Weights of a small GPT-style language model, trained from scratch on English Wikipedia.
Size: 13 layers, width 96, 3 heads of 32.
Each number is 128 + 32 x the weight over its row's rms, rounded and kept within 0 to 255. Layers, rows and columns count from 0. Numbers have three digits each. The size before them is the row's rms in percent of the matrix's.

# down: layer 10 MLP down (transposed), 384x96, rms 0.121, rows 221-289, columns 0-95
# up: layer 10 MLP up, 384x96, rms 0.131, rows 222-290, columns 0-95
down221 107:079122131042168094130146136186118098174190079135182156158166136125156115080068223153156137107112175145128114116154120119161111159108068140121119135091123090061098064124092161125153148146122089083126148138121121131081137128135141112164087169111072134098118144150126118151143082132104106159
up222 093:147135082146122157157115141124134115198117100151097140134109119083184183170180191115154145138182171151102088098188150192148115106094112205127148141170107109129121182122067163129154157190077069160129130176142134135109111126068109108173176116089113143164141121091149112115151127137145124130
down222 091:116154140117085085177151142134094144094132171166080096136144099122205125134144127131131153173110120109116144107106107083133094092136100100164106133127117145156164113142147128179128048139173152224100121118151190041121103149143136150206109098114176180090140164129139092157158166102127112100
up223 097:147121072186152104113157125175115084080154088092136124110174158152089108074200148110135133118131105158105134101134111115170169143069101117111160059159099077127089141128080124145112149157115151134071120113138082057132121155060092165162117155134077101114114152197081115123111150134173129102
down223 098:069121142125133185097075132116131093174122109126014145113124135121074116130107132057143132122127125129183122136132165168104106078074122163117091138093141145171123122147135049125060107128078149122094134181149126166175136072142144121112085154106115065161130165120134120155136145155106153178
up224 079:167121125139141107108129144113130086148130137081132120128087157148147154148113182130183115155101120117123119085094120175104156082101075124126155123139133106063059088153137121165108232188167098097170167161130128072126173126190140147106106140052112120121182183118142162126116072138111112095
down224 078:157175117137150129204167082144198145114120108161171145150108138117084120130034074107079110115076112093146106153120083162165166165119147059145131127130182124142131156144155089142097146121122134125182082117151102103162107149094105084070157148144104143121103105166156117171100142086096168175
up225 103:162127081134105173122158134139124135131141114183143170146099165086156095172166063106134151116108140122138127130165185085156121096087092149217117153146101102174095077083129134095156110163124121178132155141077146095157111100130143182147141136149111192061140162092087181080112182109126153098
down225 105:074124104129120157121133125123108077171097133110158123149131176165114064123126079161099129066145088102187149172125123120137170136129090143197112098161121074092121111065125087126140098174181114123156149142103120151137139220098165131075126160120097125076166109105193128180098107078131137144
up226 090:127158092188145151087101156175112087103094106141154131136130125124137062165122135089075109086099106097140118177089107113121014112111115134114144168139147120096117084091142129185156071199081182142142144184171137173128145168138098165120107145134101139128136155110100132088057115135134143133
down226 090:054097161141119118132186092118140101062118114172082129173120133103141106082060161161150180158123189131087143108161147159118176125121113140200127146132119177145151081130209096111117177182134085152103128092133087141113109113184114143083129082099114141136129126128119129089117148143131061162
up227 080:155214163130127173136101132166161027097130142125139122149154114094170163174152083115139119164104140103150079165164086140165111088105113148142106108112080134111104125139125126112159094152161099141169107118136133129102193080104123143092165120154128110157129091120088238121104086160133092077
down227 076:032073176128132067155109172083120148091064079155149110124112143138100157134136101164148141112147121154151110139142119124106176108131115118173169138189141158174064130159141093066140118160135084138112161150139085101168048169164141124090131126110134152122170163174160080143126137154087125150
up228 100:146132157165096135114178127083163125122123054133155095149073135146152152107161186092070126170097104108142117073160135133095094123135078155147121126130123154087157179093101168185156154114100110143122170149169193069105195090169106096116178155121116120141128106136074191181135138110135156149
down228 094:124138129099134145071114146054151113116078173111211105171166102131102142125026181143100088146136113095171151168147101136131111187155126175152150105122145119129112110142140112134166076124183113168083126121119102143174112146129088113062110064176123148149174146126149111089117139116121071109
up229 095:112120107130032147130139119101139185094152152107119123098190117087094186093152149125144112142126135177111116142093128099137176143107119129096138140240117137116124077143107156112162184140099114135117150125200139135149127156167070124103138114144172065179111149126110187093128104060165114143
down229 096:116145081102129127113131109185097124130110035107113132154105107126142172147141180135187156144150134063114128153138138085117209100170167161149109145120170165177094129054119157120098105164119129147115098131138091184064145181112151092123122102111175114070137162081169092084131144140097149128
up230 105:193151133088071127110102121157150120185177156035168107114117091111127087106137117149106098106170170083157086139125171110152168062134107120134175157150152140147073119127142158117108164188176096150137138111153190104134164160138101166112114148131185133096187187114130179129118137110109112104
down230 103:086182089132098167143165124135162088157135077063188129084058113170101184134079086161146151138146100120064104132155155103148136115177121121055150126076136083088153138116148136137135083078061161173104144154118134169106144133145108079149115145164118146131107108171089121121138159128152132078
up231 095:134093156153123100103151208170086146090097095108113059132145176113142082105117167126125159117102183120130159112120129159115176114098051155110160097152112115117113118138090064167127122124152163052104202162127093105148162127145154153149096175077179103130131162087122124071102107088135151137
down231 090:152178097134073130138152060108182067136096159117129146145153104116101157130107130132156098168165112103093119155140108151135103123126136168121102170109146136128130118069135125055154106156132122176140070116134170155136253109123126084161143115145125078138068150088055112139109111166172098140
up232 079:125146104094105166110115104165145094145150121128150187179176122121121198160116169109085073179117135132148110224135174099064103142123122131074147162088115168078131108082147164089152115102163088158132131118145171139155165119151119108132073137082082144118111144094077126105138108208146131109
down232 077:122091165113145059182109164148157111144099146122111117194139093105126114054147107177129170160200149118145135098122168142166156096137161091129100145132170135109165131096145131101178134140041122076101160102161152106108121109157068101094139101150109150184186159163080116114099134132103128187
up233 096:159144111134092158137123164126147054132084149088126097174152084108146173070128131089107090194091128170114087138102100138133119105133130064111150149141193161118138106158183125129109139109096156141115063141132123115196185142127142165125164109079131138097104164096149182155140117174101036117
down233 086:132061144095151134130111119136116154070088101166049111105110125131037131124160142137144105109085056174141182148193133131160135156135084154161158113123152175160085135118137125106157095182121085098157095094115097153162121164145143109134113081149126102103149114143035069146124117113120161142
up234 091:156144094158164183119114123185141221062141108111161136185140121100109139181099202135056103144095186071101116134206117103144111087134129096156103155104164116133117119144142093074125129150089154153105159180167143116152158069119167143145111204128124110142132122135121143135135136149139116119
down234 090:145098094157125097094144152087149130142120198130071086108113163158089062140113073160173126121163127111162121103078148134163125119140134081099178118059191143119151119148168108158154107127111178156124119065110142127096141136143066091058124163126127166132135138177094163085157207112156119125
up235 108:124224167186135140142176149160160164118107091114152112191073127144132144130118112140084193161136149109153127143146130150033142148134113180127118088134149136197132151201156104160068132093097110074156151160160111104163128139167143128151107155119130083090139150134132113096153186134135097152
down235 117:123111082168126108191122165123149088143109120203151109086169124134139084139161130101127089128144193164137124101073119119112094127163091104083186133110186160141109193081048172162123123086126158114086113062161130110106112082121099157138127174150121156096114136127159143093130105154120054121
up236 101:089109042127164121196141112135131101187128081131097043144110196114066120147165111127167121174145111131110065121116084180125126134126090151123170061136095146160139158140161173100150128120133092137145092173087127125100149192111118098151099146098101140156183140141141115122074111121154087136
down236 101:226075147134133140092099145121134105173096156148093160115175121064122145093103156078116108117120130131203198165139170117168148126143157099153167168105188120173149084152087128101140074149108129138141123081110152143149111205130115161087137124152148114087135092114091163151140090100164132085
up237 100:119131119139125142112142097196132112107125084071148155150163064111086096119136143104112149156118154127182137127117199146109177121200150178163146101150165146174079105131167083088132064136123129145157085164156145194170184156148147111128137111165125116159123168137100177113034132114123148144
down237 101:112123148060132127173136093100128094118092140134124123154105172158098175102124103099089125105095111140143104101159176138100112127128119165137164139185128072123114156116230072129093148175122107132077066216132152152095118151134135114153134142091205187145123160133160135154153102180077125123
up238 118:110112083108155117172168152140190147105084053168085093123126160127136126137187098126091083124109170133157088153127124111127137101134097182134164140157090052073091114076120083177132124144132139069125125129070130100170160113077128137117072147124137139086211114136148117075109080141121131144
down238 130:147110128116188120067164116100136145091125094120050165075090121163095105138146134173099124120128164097134105174153099127092094108125120212131143140111139084123069148090109095129091102169161114097100113141112104131146217100057103125160055114128173168154112171160115125107125108167091118146
up239 095:078135149120084122115170098150184121131123162073125124215157154151084117063137068034141094145100100105130113111118110131144148157114107125145110069154113171091121084151156147109178105134115178140128129062128145127172119174133101177196157128183126178091118117133134182111118136124128105149
down239 093:076123118101148093150096129125111102119185223097052142111151147123196115158088126165144126100138145143124111148138189142146100131149092103073153086141085106130138104090120175208077100111120142153155146121061126113140139093118155191107085088151071125122157094145109153112094146100129177124
up240 097:129129081128130148116130178138128129148108120133153134144081086115141170158130114119100106125095128103179065093146122184087149116191124096119172127143125092123152140154227143146107112112160087073085072130153213144054109126130186128168116135120106073071166123118094154120108179107150168118
down240 102:110107167142136064095192169166137138157131166155094172096187120151137127108089105112168155134139167086153130096119110146102156113165121149136103172197142158149103108121093092163203111061124111116075151118095169197114135122114117126152099065122165164179131179069162123141142140110122098091
up241 101:187159089124124095165168146104182116141015136136147083111150075123104184114164126134139103110159146118177164127145129134121101137133076100173119153159094153147159144181050166091109112151110111143081154187116171128111126110135124138134115107148119090165138135126186125131165155222154125141
down241 101:150136074135139130066127093116084078090124201110084117101139147084130169096184131138120132168172107121145103069156157064173145084118178097093124122117109160124100095157143178149123124100141142143156149190171133103174083123157117168146081096192109104128130103109119112050117135140075159110
up242 106:112136168164101133104129150158139118098137121128207162126159153097078069079127153115100136201145141141169113139092131170156148111119131113156104111165139168139150158143163152115132095133133153150103150054122177156125161127215084201203165130082099142158179126116134183095124111170136098157
down242 106:080152107115127114139071152115149131127081085110127165166139149148172127123053135136097098106127156175144211139101048146088128096120114161102109095160161123153128101107092141166116129168160134172105105132139147137034124145137212137132142088135123146114132099106175066151177197157127130113
up243 108:142120101131138113183147181134148109137168108135138119106085129121123139212155124129123101106114127156186140115122115064136115106115056165098139116146173093158074184104164095092164149116156109106102187101143166093067109113140107153120077167100164171110153043122093136046107137140129086125
down243 101:176134116150183124097140115107154164148162150125076093064102098119120078086091131096185153136129130115115157127174107183147069103132068075100094131114126107168157083121060104102137122087140086175150092100150174193093178145118093183106132099106101111150124125136115105188149109119122077114
up244 103:128110138184149099104150167151161096180079075064111055166121163140102143112109149107071126129108138147150116115102180092171101064114160186133140122097121077120149138114133091156095163118092157054089117180117180110130211118145093130112134111093110085143142149169136146147136126171146126172
down244 094:187164176112164125127142090136119103103116142138091088173173112121149115144040143139189161184166120110148100095192155106127140157135138107108151107125140134111052131171188129159136130157118139137122110121127138145121113108082090123001172088118126144145115081183114092089158108106118141131
up245 099:212151129192163157161152076108186125169080117105160143095093153139137175052119179090095098166113092101107142135166205136115122129126174160139103151177102101099139103122123116146153142149107147101167105120184102157081167111096185087117119085119127145141114155144124173102128165143185127139
down245 091:082138087123105156140107146133140134108106135074175173092115129085144096157103123152045125137152144142183172140086064109073128145126116153144145136059181173100117155145108106103147086080109100142134148068083127053170128130101114125082110164149154138110124196142085069104137148154174132109
up246 081:102134117126088114110119097098156096124090098107084158116146114146127089149206108048119103173103116119111100159157128157102111108168141161118122159142139108089207069134120086091121094201117127110132052064143176096139190102083128127078097144150149155109116182110127143121135140162148066114
down246 079:172114106097147164106051092131144088158103177116079130139134154116146115129112142128193180183142084129117165152144149116134188158151153076139138134119158114164161133169122114093130087159081135187110083148119086138138107150186137160047153132184085115088097116102165144150167065175142108108
up247 091:078132123104173132144156105194138082145120169108145074179148096104107155119117058153137112111145145107081146142147088157095167106108101130131121122114125178158176106173166089116208097123123192096154089058153150171105117148171114127196111135137191162109150097146105123125143106138077130184
down247 090:147086110097101112118162116140118119111147188165103176145149210092133173122151135113228135100150100185160161145119152165107154114138138114132076160144119062074145096142170168159149107137117184114084142200106076131123116102157123135148124083141134159151150136108176104107183080136180131116
up248 092:154139085144055196147144131155083122137112128081090097133114164158207177105211143116139115146176127110135149103182119136078101137162116079172153108121145110150148147089120152169137107126147119067081117136123153130106143163103123110173075115128112088088173163099100123146089137098063141064
down248 098:065149184130121131095134146129141108133076129128051096065132112201137114119114157156184131156095159128084097124107085132135102124132146110155125143112083167112141122174085101155101115163100143161174106159082137126134044115135112090190213136157170166176134139123154120167149178129118088117
up249 105:122176097092087163147127133129101131145095091137121044128089100112087135113129103133154114094098105101163151098106173110138162117156148146146201170143110115150082116136169108110145104183078169110137151076090165147150121085179123130164084059187102164165125131073105157096126098150075081083
down249 106:128061113104127162119180115111081096142202110117101123093162142208141118145128136134092154182205167130122115139136124103110171059122149164191093184113163127102120149134151124140115097139134049115150127110100123117082172136057099096095122161097175131150114109163102100098122100141139186143
up250 103:107180152148119088148118114118144067148092169094132104123148122073114205078156120113111124120166125200134141124196085101175107112129173140148148138110084139156134175214130083131150134148147160096150138146128099101108194108092152113153142134107086136106193202156071116134134164100093113116
down250 105:091156107145112181134159138108117132129115087121167154164126119091120137116151120153114124148106115095161105086089111131135158127189105231153131107159103134102120080154083101077136132088138187153133128173141085024173075077143154211136145126153091108104084127120143156087140151136162163126
up251 096:144139053118114142136146123179135136107172132118125111142071125079142150144127129154130085169060122072165130081118119151110050076172098094165132119116144098076151098136204148097117136161114115140113106145160168166120149151084176139146131122146167048112143200162183132150139184115137109107
down251 098:073215143079136127122152097132172160059109098100141114188122101117100090139131136090185130117122116135104074104076082127096092110181189192091104176135142100139140086136156133084145105110089179143143172116108111084089149134129178094120098112142176172093138131129150107133156116078088130127
up252 100:173150141204120112125149062077088149177105051170122125134218102143143166148127120095128114183144144142174170125102112118132126132170107117135158141147126070106167096147120095115116095089181160175156116168120160071206150157108140144094131150109140144210143138170126147141132114136125118140
down252 101:173161136169132105199163104120085079140128141125153164109093177112143074191177161152151180110131145099091090088072154086165160156156115098165110111067153150206122140107138158130168049157127101187157174118127125140124123112089154113157120184160129104103132140119110134155119140125183108126
up253 093:109118075174118172150151158162112087143174130149155094153115187116129142087153092074057157126151167157130142083127146128165117094122146160188138152099153142120121117158104093127144174085179154146138192134120107113038171138109112140105131100073096094124113072164117174100166108093121197102
down253 092:097122157091161114112101104115147105063060181125160092067094099114084156176154132134120110145082105089128115108160143150115101181143143151130081150126118145127115103103098112131126124127186106105109101166142133136203026112188110160129134089123141132194114140088149155119180179113111195118
up254 121:189168131098060102105173161193113105134143106090145123161138150113138093115131094116082140101147192122136131106110129130173102122151109121055096161180077089147115170129129142154107206160102120132114174131129097126111128130108197147137157132163131115104168069110104145084090077040156134151
down254 118:104124109116113116129168124170127120124161090014119200119120125165096143074093137136078173110112101126111123100096151164146105139137083090071131086046119165165083121182152174175168128147125106121138127102085106129141128121137126183095098132208103166119157126083128090129141128124143114175
up255 098:104177108125194164186110148117161087097133064129107106134168135119098160097141108128106127109152141085171179138059139141136133155160122133190170106191144085133102159089200152164158164081108143114128160112111092097101149088182103187137101198136138053131153115106122130100157123130117138122
down255 097:227140127123175076097171064117158148115133112117094144163117083120128096147101126088150169137119147164072109118155130183107129072151117136130135135054150136156146149164137067111100072152115137102140144103107122154128110231129168088128119127178138163106074123141076100146089111112150165105
up256 095:103174131114167186131137135110136181172074094111168062121145079091097140119129128120089079088120096158137189147142142196179160120138091097155094167156111154136086155123140086174172137180101149128073081143153134183168109112072136115126120163176100159144157187113139130098161126170115128146
down256 094:128089153136097099124137112197113161138132095137008134176032112151116144098132113097086145105079189146094126100114138097102123091129154104107139146110114110143085133171142101167166119108207107152151111143152074114099104157157103094168151145092155137181170138124142108110166095168150139122
up257 100:144126110166115182167186153149080135121099109104150144255126071170147113139131136096121076138127137078143152145099142115166118117132158125120159104092150152118125153107067143096105126157104136142135193059135127119128162122072127176196180162136134106073127128142069148163118171105154136119
down257 103:145109151134156092105121044111143149067159097156089079055139095142176131201129164177070153135154169104113146126159085097129108155119076100086129184178116167117143128114164140130109139116121112119122170157093069110145107109122146185131138151186136181145143149128133146155152184131163177089
up258 085:074112098153147151142149103151129103147147116140118082133116104164137194110156143137111092139159180224086156120135116147073126138142087133111187182148158168056107084135160178170115105055113151076144149103126138084090112146119164121157096118096137084164085168120102126125150120130155058098
down258 095:163163147138105136096083122123115132142083183122000171042124123120121120078143139104152101186069115101143161136123123185149140135077169141127128146131139191143094126131107146106132158170109084150116111105080112110137132112145118108146145164154142134142151098124120131088154081110158077132
up259 087:112164131099120128087167128071121145155123154094126129127151079119152068131106163089110095148129130179155160139134132166104115113104004118179131101207117106126128138110148123155169140159134199186134166182144158152106190151136095084119116114118088144156156131151102130089177116100087088100
down259 088:185168118095161117143129109112145138127118066162047085101148112089114118105137177115097122115179165162157107127150130086204104097097157144080116154132112061144171182089132156075095079152116118171116090167159133088079110114137127090087114108080121130142129081138106125172065152133123140085
up260 103:175138088082149137197130087206085122135157041161134142142161137096156142156205093144110120110166194097140133129131161101161104121157119076111153138111158123117104157130135130097076083141121119152117111175173106131131115111128207195136126143098090098074115120130134155133069131078118107155
down260 101:111164112186112081101098175090146122091049173103134124083113120103101121124112188105131057150093090101133139124187119136134103170163119145114158083169140151154077089114115098163149147118133160091135136124054178071131129139086084064130117106129126151163142129150135090098191094099125080154
up261 107:126170138166169112126156188110153099108138136170137095127177131101123183136165133105130150099154140102141129144105158111155154141077120147161199122143087079165054176179126079202156140100157103128200185079103089140128150103167121160179144162089127133117156156080132183112107144102124161127
down261 107:080078131119141128102102147112143074138143164132147139079099124174124109075109152091067128130158130157073123124113078151193133069196150183088159130139209118168139102134113164137120114109085140147141148065169104171086066100095103069146105106143141114110129133099124147155121135141181081168
up262 089:168165123148113148123120176078081086162067152083128156126146175139163168105104118090120137200097096145157108141075139182180155083195138117171080112164093124120141138163122108087143079162074169119156110101103144119202189173089133162137141132168142115132128176144097126100099147113126109126
down262 090:141157041165163153166136087136121166112182103148146141130148153097141169072155153183077194070120161156146110173132081102085122115145099111113131177168138138135178095094087097136061162123139074167091134157119141156103098120111129119191129136102106113092152117096194118160146113119086136150
up263 099:141158134200145147121116097175144097191086090110109149145118108098089087113138153092140134190118105116129177163164079122119132144048137161136113110149089090091065115092131068070137151173142173106128138133163123108123176129154138123160178179131064167102160166151168133127090100090177122137
down263 102:101115084121171141068087103162065176139184151105116168144147127155173076177118117083083112142141130111124111104161092167140130192135100133156136152136073123082106086071035130132134110159100101140124140120150057147145081181076157106177149151116152113112162120103117104173167120141120137142
up264 089:167124129136079125069168106124184071118174128089181154192100125139129081132136087113212103102160110137088092088137149115105101106130117110130148177108164134150122137144098120141186115157130185145126076138118214108103155093122110193178078115148086099158137126122128143153169115142122175175
down264 089:074143136135163115161121056111112125081078110107051117111172105105124119140132106110141083140117122105118141235170114090165154099121099174062085159108167093071081040164118123135097172109114115087117107133135116100110115155122114125174175106161127130122127132134144165119106169131173091110
up265 106:112179157121127149126194130166162075190131119159149120183093107129156147104148143025044055161089121170156131139161066123122168121085115063134102146115104152132120124141128118114167150129112143158117088165079137098086155139104088123152142113157091094119108122056137166142133126101108122132
down265 105:125139134099145141146135102150167112089132197124185121164177121128085130081169115118158061138205132115176143130086110110122168099086108130152087152141120144148083127139168202166092162150180156150164126104127114127170160140149135098146137144098115091101118077094093188103146186049148095100
up266 116:144142080152124177138156143124095191156158035182169107143126093108147096071173161144159110199124116123091129127198138117166091139205130112122142092140141084129147137175170091066136107150064110120152096156093152093140093092147134093125130087096076125130140158158131146165098140132146117131
down266 113:072129165133145123134160185082104109101173148057185057106151142155139088076132142152109184133101084083121114149111156106110177082125098143141181103173118088149089115178122118144103132140092148140144143161100194147128073115183170151212145195129141094105130108122123124125118146123141150137
up267 089:141159097160134209101137123090170131160098081139122109135196126154149097087185091121147143154075110116110038091157095161156126121137099105186128087118108157065123088106089186143145121149150165145142102119150172148195202145090148114134111105136139120164134095150130142081098132151176141137
down267 082:093172117128088147193158155139082101066119119104158143069040112090113162183080116143156147091091104108120141133116159050045144140163141114102168160151130148123121131170182119149099136152134091132168124151109098099150087167142148130137105139100115100100082181095119102113108145198113129135
up268 108:149176103066157103129176162148100111127123077099118115141097217093102121133129102106117145222074124132088166128103174065111196112128110173172173158157164180157114109157153118081132146157130178103083125095157155105112140110081095109129121135166153136113155166151116087114170144126109102107
down268 112:119110092181128065106095160117123065122096126135195144106036113112102133140117110100159105144109147058104156101103066090139148071157103112057123101174059156120126149100146213148187118124100128156158139087123109125116131166122094113140113144134156099092164127151138078105090109136121120147
up269 079:134104133149110060118166162217141181127107118156123140155148099126123131117062172117067129156054190135123118101129121087123142103151126100116118180110109145087144118109104161076134185123107174046133121128097135159132170112054147116154115176114146142188093163155133151125089102129125173094
down269 081:134150153141128091117119146125138150156014178105099204181111191122122133079076137120155106136168154121125153164118096145166079171144158145073138119069131151104136078105153129068120146114156092133131090135102129136074089158126100150086175120149114048126126094116140109064139099134117124141
up270 087:112112130126155104122156106097113083100135104151156136092097179117137159133127195137110087114137095130102094133093101124114122124125145161097124118143152075112072068102172195149108184126094058141128178130098071139165134085105081118195142100120158093132182171155131160124202064145144148181
down270 091:202094160125121156148182154138149171181176148131109086144124159150139092102154131115093124060121121094126127119152120141094120138137164176189074154157106186100105200164151125090167127075114191154104112134084194159090138145145155135165125145170091159143073122115107193141144150123120162138
up271 100:134145073138124097114117118148071060078055153199124050170164124162126163119125078102111123125101180112177136134141144148128143143145093128110137144108084115139088092091131135157117121114178088131128112161191090126165133094134109112143182200165083103150177138172131167139122078127139127186
down271 096:145142158148188112026106168113207153116104136147133161102190075104126093181046160083138116135126130093144141124140166096096121198125121121137144110160149114111124095133140098142199132093060159105135110104131183108133150148144104085080142100132172139145085102125119131124131137162141074100
up272 101:144153132136148148210103065134144120146076107114148120124170097099120116141165101060115093154110158148129134167168108134111042165194121157120115086137126106113142115147097132166003070162117110153074100150143157118167132134124143102142122149077102152163118086141147149109158103118134073129
down272 092:135179130096167158143131080186107129142151153110148125149089080142132109117152144198161122144100122078146064150103132138129229094119122107145114119084082108141080131109103159151114160181181187142127185134144116183132112161143090112121090115106067144097173157170153133176170108132080160116
up273 108:114177158110086146113100147104166146046111077081183107122107118097154110193143091105134083155194130128108144121124121106100071156105102171107189131156176112121094108169197127093122192131098147140125131128096136104139147068142192117171163151120143140079144062133126123161114084121104097122
down273 113:134147109167109151131097069147085143102142174116214095094158162186111128167155083148162120073134189115097130059147122156132162158085122092097123116117170146124166115144138165128135126095122153090126183142143135086086149180148089137171140131134115123093096088030100141135054147129134124138
up274 101:081231124085066118135159078131136137136136106141145092137118165087099124074120096091130120203119172172150188117132075140130163151090137124092119136115103126141107063170129137097101194146140140144180179129113122111135126135158141167203125111145112144116088106107126176101102082126147083174
down274 099:190100113150136091097099152132199193165145117091161174084169127154162159156120148173122191076185086109168177151158137115106073077124168122132157154098122103122169073134117131146068140116152146129120143129135115159088129111144122139117134166159073094104097080116130076087098131157143081082
up275 088:114112088147077087172095126159092140103142159139120118149136130151021146129181125108132087109062125102183138108093160096109134124113127128114118093160162094176103087177138132186109153090101109127125209061153135123136141167105091140099143108139176102151126114116110143163038163085118107113
down275 094:142094097195168112141123142164148081159154093133023096132159129121100107056178122135123159074132116184133126133122137145128174144128108097115131157143118104129134165125108128112124059137125144141105131172079101143124151121118089086047108154137095137085119197096123101080120154081125208102
up276 097:133109111099137135089131129210134140159129152058196150204106113107084175154109102151121135135111177130148139106146118130200130148186110132137157067149140117119095171168178054128115078098090103115161171098111172096111123096180128080197133115141127124131110133095131148086145104155112167112
down276 096:087130128076070126158137163123157163075119094134129146095058141078130188086147123095127099144144192151091129088114089159086145189173166158126151168162102093144093053183142131150117131122179131137149132076142110125148106171131146132140073100145169053147129137102157115117128118164106092084
up277 106:113140133167140160185151146135103092133144099150137128135142153143166176120175201066070108206135164098125119101163144146133093135108086175106154114109150153099126101125141123095121103071127115115110154068154116148149104199107073084137054141079157156163135158184121126153134130141069063124
down277 104:142151183110147099131165139156136121162160105154156144198141088100084076175151138124135156159121045137095088093164116140136168114112170126133135144140091197085138094156129170058158155086155150142129138174160114131126142160171081169149100103155145110141118086101204152090117061132128140174
up278 102:179146127108128159107073135149100168127091099159161127154127136072106090120132108111077101090134133120144103096127076092213106108169124096128123130147106122105103190167115154130169149085118128119109093157176092106191109111143150129185133152183044128077161090150090102085124084097089181136
down278 101:052063141182133137087176093164097125186094124102048145137111072138121119138072131200125156075093102139141085151114142166147096125125127111125145118158115150153105103124126129179149049162102062100145088047134090126149083134091095108147123144138121172131174144131140139143145133112126106129
up279 097:138155111117133115120150107107130095071160152076162050136199196079066096105123122119120107108152129166175101086118136124132103151095130160133167145118108087213136126149133156199123117192101082124126098154105113184131133187134137193150085126141157129136150155071126134152148073118130101125
down279 109:100114120096187111121145096104113112138079180131158169131203100156112162122079199165179129119108140106103114066153183177157154145127116154084147155067104098106080106101150189121192096134104137125165087106085119120161085148138069141117145128100162110158098078166117121132086112094138153135
up280 096:098130090125191172118116089170136155139098117103139124170076153116122153076140167075108071122083114084197084077133102110106189112157109080112131101152129098121174110185161152095118135180137093143112108143151185122098130157038150142178167113143140069115143144132135104170156110115092118118
down280 103:145079135156128131114187103147123152122078126125119113153100122255117151139113119177131123113120159151109153133114100151029154097128173156089108151134134118126114084142125173145165107130068086113128159131102108140089084113140149086146135054118193158117160145131110168164122091139126075114
up281 096:117150141138079208197167127147141139157112142170118091130140083138103115089180136133158110127132081138168104105079115164131127149178093173099160092169098106149198115119179151136163080136142096114142153097110145157148083182134166132117112139109070123134179071046121192118111106155141157122
down281 098:096158098067197126071119129097155145086113141105071153110148156161130099125099154153169105080096165129127130146151161081137151064080157093178136123153159185102152170123159149170152138151090114133119121145077058112137126106184139105166137125128108073081156105138108135168117109121091214151
up282 106:155140083145143124145152148189144148159063094110104097191171127121087091116133104073084108119102125168163160094111090115119128120108147191111167091124129100135133136125092148070105160063082113172113192156158140099103106126170098101149127092103094185111157141181082163144184067122099111141
down282 106:114140134075134129117176114071100114116099172133152095130123144158092116124129086118132113050129092121179210142097121169133175162134137152090096152137119161130154131149102141104207067124174102139175102147109106166126107179169091145116100053118098153081102157085174137209133117130134118155
up283 096:225141118119150095180166108142139128135117103157202160164116127140117153141097140150147141093137155155142110091160120089172121064179187184120124153134156113127137144161077122127104120123146075083092132128103124137140125079173149139187127125061128103155132163094186116122087152134086129221
down283 092:071151227139090140121135160165100136114124114089085102103096082135174117108142092133075166144119137166179126131114081122122153086132085157134124142107123159146081157143124068181192155070189125164124116126089144151133148123111106157067108184191119140155140143175088127122111078160136100138
up284 092:142148117124072117107133110095138166126112121179126174138143151132097151045123134060144100189146119130153031150141172155094153142164121106143132150112095105100105090147078119166137066096124140139115158126165151093188211172133140097132134094128177106145151177129099182149137147064124156140
down284 090:146097131126106122120132155122093150121107155113137143129088107155126095146077123112173118138147135149169190128165113052116149131169095155112163126098136157133109127188183088138201114103059118117141120191049151141089083099190124119153132111194167120069112109161142131139164208134097152097
up285 088:165118108138116088131088116189181156156130107155116118201093125175107105078122091146176124111113117138102134128169103080097175104124138143125105072131094078139106106143164105090107082124133138147095110099167075050134142103151092146178190126166090143095177143128129163147078148112100180198
down285 098:130038112079114171071119055149118075086141140112000141099123153132160099149111095111110112146142140089112149143151089125127114200119121100087124114109121100096168132080130169113105163123117141158138125174114156134117158124134129079114083123153115127149151157115131152115151067128097160072
up286 100:129148079165150168191156079159140152084114093145111117145107128107118120112217080046150159097128107105140085157129068116198106120096130153132112068130148179171172131113124112119117135123069077103118083092131124194087134061135086142168129135150124089119120103121110139148105095127150084126
down286 102:130069188122133124109132140129175115128110141103195127142107169135164117133160153111157070149102158129117119136094132121121116161146059117150122152103207125198104164141174136102140120111107129121140119136082106089170105172086162136186187135129127156128087209196064160141113076118114168167
up287 091:180102097110079158137135122121160199111142137114155140110166141147110177178115161140113084174139138187138119129114126179146135155149110040056169094119119126136130109079145078136170162152174164118061161099128141143121168171120133124160123174081091114121094126125093180133057082150165147110
down287 090:113146174158159083152143121108128106134182144094086105137099155111146186176173141122188074085117130164119116065122078126143110114143130152170139125111115116164128182099094103138127124189115152116125137151129115083067104144195148142130052149142073063095137131125092174120103122164202097163
up288 087:172115061157106116108133117170164171121136136174103155135159177118124192086152098080127146125082151126140124062137158093166107115109183145121173162098155160125140204098173149168092136079117095135121094092185099086138118099131131114118147226137142170154119088155109187123101095120122142133
down288 082:108132164158142132086121213126127094155119149086058106122097151144166154143101101087109097160147081119166155178118099168098152134130062107139101112190095136166123079150149110116167119162162108148176121125088097116123109154106171204115173087212086083109143138136134108119166149162148091121
up289 108:148197190139113115107143107168108074159086104136143117148126133127132203132160063148137151149124149105183135095159104139155103108136076064135120121119137170181134160144180098155117124123106142157073184122110117163167095123112159193128167164112158154080145079169105135166104136099115068189
down289 109:108098125132155143081147127174140134145173069108125143111123125108146107067169156109158131091206075051108140130149098124135100114141143107120140150117165090109106145116195135090125043137153140137119103179107174107135124170154160148106114156123091054138115152164078197091056162109129139106
up290 091:164150074159112150089113137162097130068104107122182129107190178145167130097128117100104108142075109059141122147143080146170108174124133115100088135143198046090139109137179129165115070170156140123123136160144118122056145192094095177137103120145150129072119169117100147132095137135136154155